Weights of a small transformer language model.
Size: 3 heads of 32 (1 for keys and values), MLP 384 squared ReLU.
Architecture: RMSNorm before each block, no position embeddings, no biases in attention or MLP, normalized queries and keys, some layers without attention, local attention windows, short convolutions, capped logits.
Training: a variant of Muon for these matrices, 9101 steps.
Each number is 128 + 24 x the weight over its row's rms, rounded and kept within 0 to 255. Layers, rows and columns count from 0. Numbers have three digits each. The size before them is the row's rms in percent of the matrix's.

# layer 3 attention value, 32x96, rms 0.13, rows 0-31, columns 0-47
100:119081099159108107142106060100166133105118139126141102138116158132127103139112091128099105125161110110145108129141104070106117130106150119118160
099:118198150137155146151117153106112107139149130113139125111111131114159178125119182111109129093193112113151177115162133116107141134110109147140095
095:164191134147114117143115129160135118096112112122127139161148120123159099160097148154147090157120174142131115148150146109144153174120151110151160
091:136117122102149116146147209121091153127131139165145118163136128120156134146167104097128118159129162118166127129143158142144178170084100160135147
097:156138139153109110121141116138099147126106093126164159142119107108151095105149145169107084097095107094081154135109152127117127133126144115133067
099:186128136162127137125149095143135138144100152144110134102133124136118136143086125119079133159136122167106152124124137136142143174163137144170116
105:107162133151170136135156148121146178104111193150117142123128178129129163134096106098138130128117154119126124154137121118117143082157155082167148
112:123134118125118132127132138120146143102109133143119084154119118134037171169124099151144112175124157129152115127101118104128091143112098120122091
095:172116153138124123072141110101122147130123148100149134111151178142120108108098195116103147144109148127144109122112143128128130134123128099101194
099:133142065130081157112111136121160123165120138097124136177150121166120159160125126138135100112144140157147076126107088138110105166128127118105090
105:124145099144135163120133136132111146097141134134094132142118125136101094108128099117122131084122123197113132123124143114130125155129138166114137
102:134090131136147106129136118124148082095145087147120138093103118090115153126150121124092152122103118159148119142116165157115148134119142122116147
098:150080145139131090113139139110140139123121117151154183128106074079144134112084083104135116120116109080092155096158138121130125171113124121125128
106:085117135135148148123155126142115154158132148157095138144140140091153114176118178164118126138102105129178115108143162108119154135120136120084112
103:143141118172137118112141158103154135095106105113124172147119112123117149148144118125172141152178134103122091093126139122097100139137131149109108
098:116153152101140099109134148089101112139134132139118152165141168139135131109137123156151160091168118120104127114133087120119109137165145129140123
094:146131110097147136154136137121167108132121160094081139160120138152062138090082144110139124129168135145103148132144124123134140136111130156104122
096:126156092143139148130082107151168172112096165147113117145111159125136159118116082144145116151128092072099098131105102103115108137142140134100139
096:106118140111090145169172099101135099137093102136142109132144158141113134136127133114126127103149132111119123105100132097098152175136112112112136
112:074120117161160126111117114150177100125110132151117144110110170101101104102113135154136114128055144143124161146151113164118142112104110123120164
095:126139121135140139112138115123116075110125114125158134083164145116071106091112116078153110148125104118130174128112133139127096150150143152142115
092:101168174106140114140134147094124113114123131132145135163124155125106139145171147127122116155119066144133160137113132159101115103134183111105097
105:150094103106120126161134107122160179149139076147156119127153165120144148135116089095132160112120082169099116137176129136119110125110147112127117
099:132135141127154107084104146152137149152104084134158117096127140155081122160102119134087119109104088092153102120146112109130111149102107130145123
098:073113095124115145122099096117123197111152141110111152123158104162090140147137132147125114132113095135148135126119133093170113168108096148116157
096:112085106181145137139124137165104114124110097110156148139085152147124167139176119143168108184123102125146162109094143156119112149118133121122179
102:132139113136125114151138107096134141103109118149093115184159143119153097131165170132168101115137150121163144124151145124116104148126109128133119
101:129125086110169152112118158133123131143128158100139149069164147159162168090129125125136126120130115116116093122148171128176064134113137139138159
106:149166131128141147160133134124105104117177161088084092166137148137110137050160117112154120137122142101158122117121104089102163089127124130097178
099:125099083097182088141095085165120125128127153113147157113114133092125147109172133155130175127135122132121122138173136135107116132160137109149110
098:115140103122168127091139170155153154139139137120110093135103102089142109107107155157082134114099128153087153136141115081087161104115100108159108
102:116125101103130159109089121114154129117116184134179134131083124119130133159138194135130118102112103112164120130128125170139126137106135147149133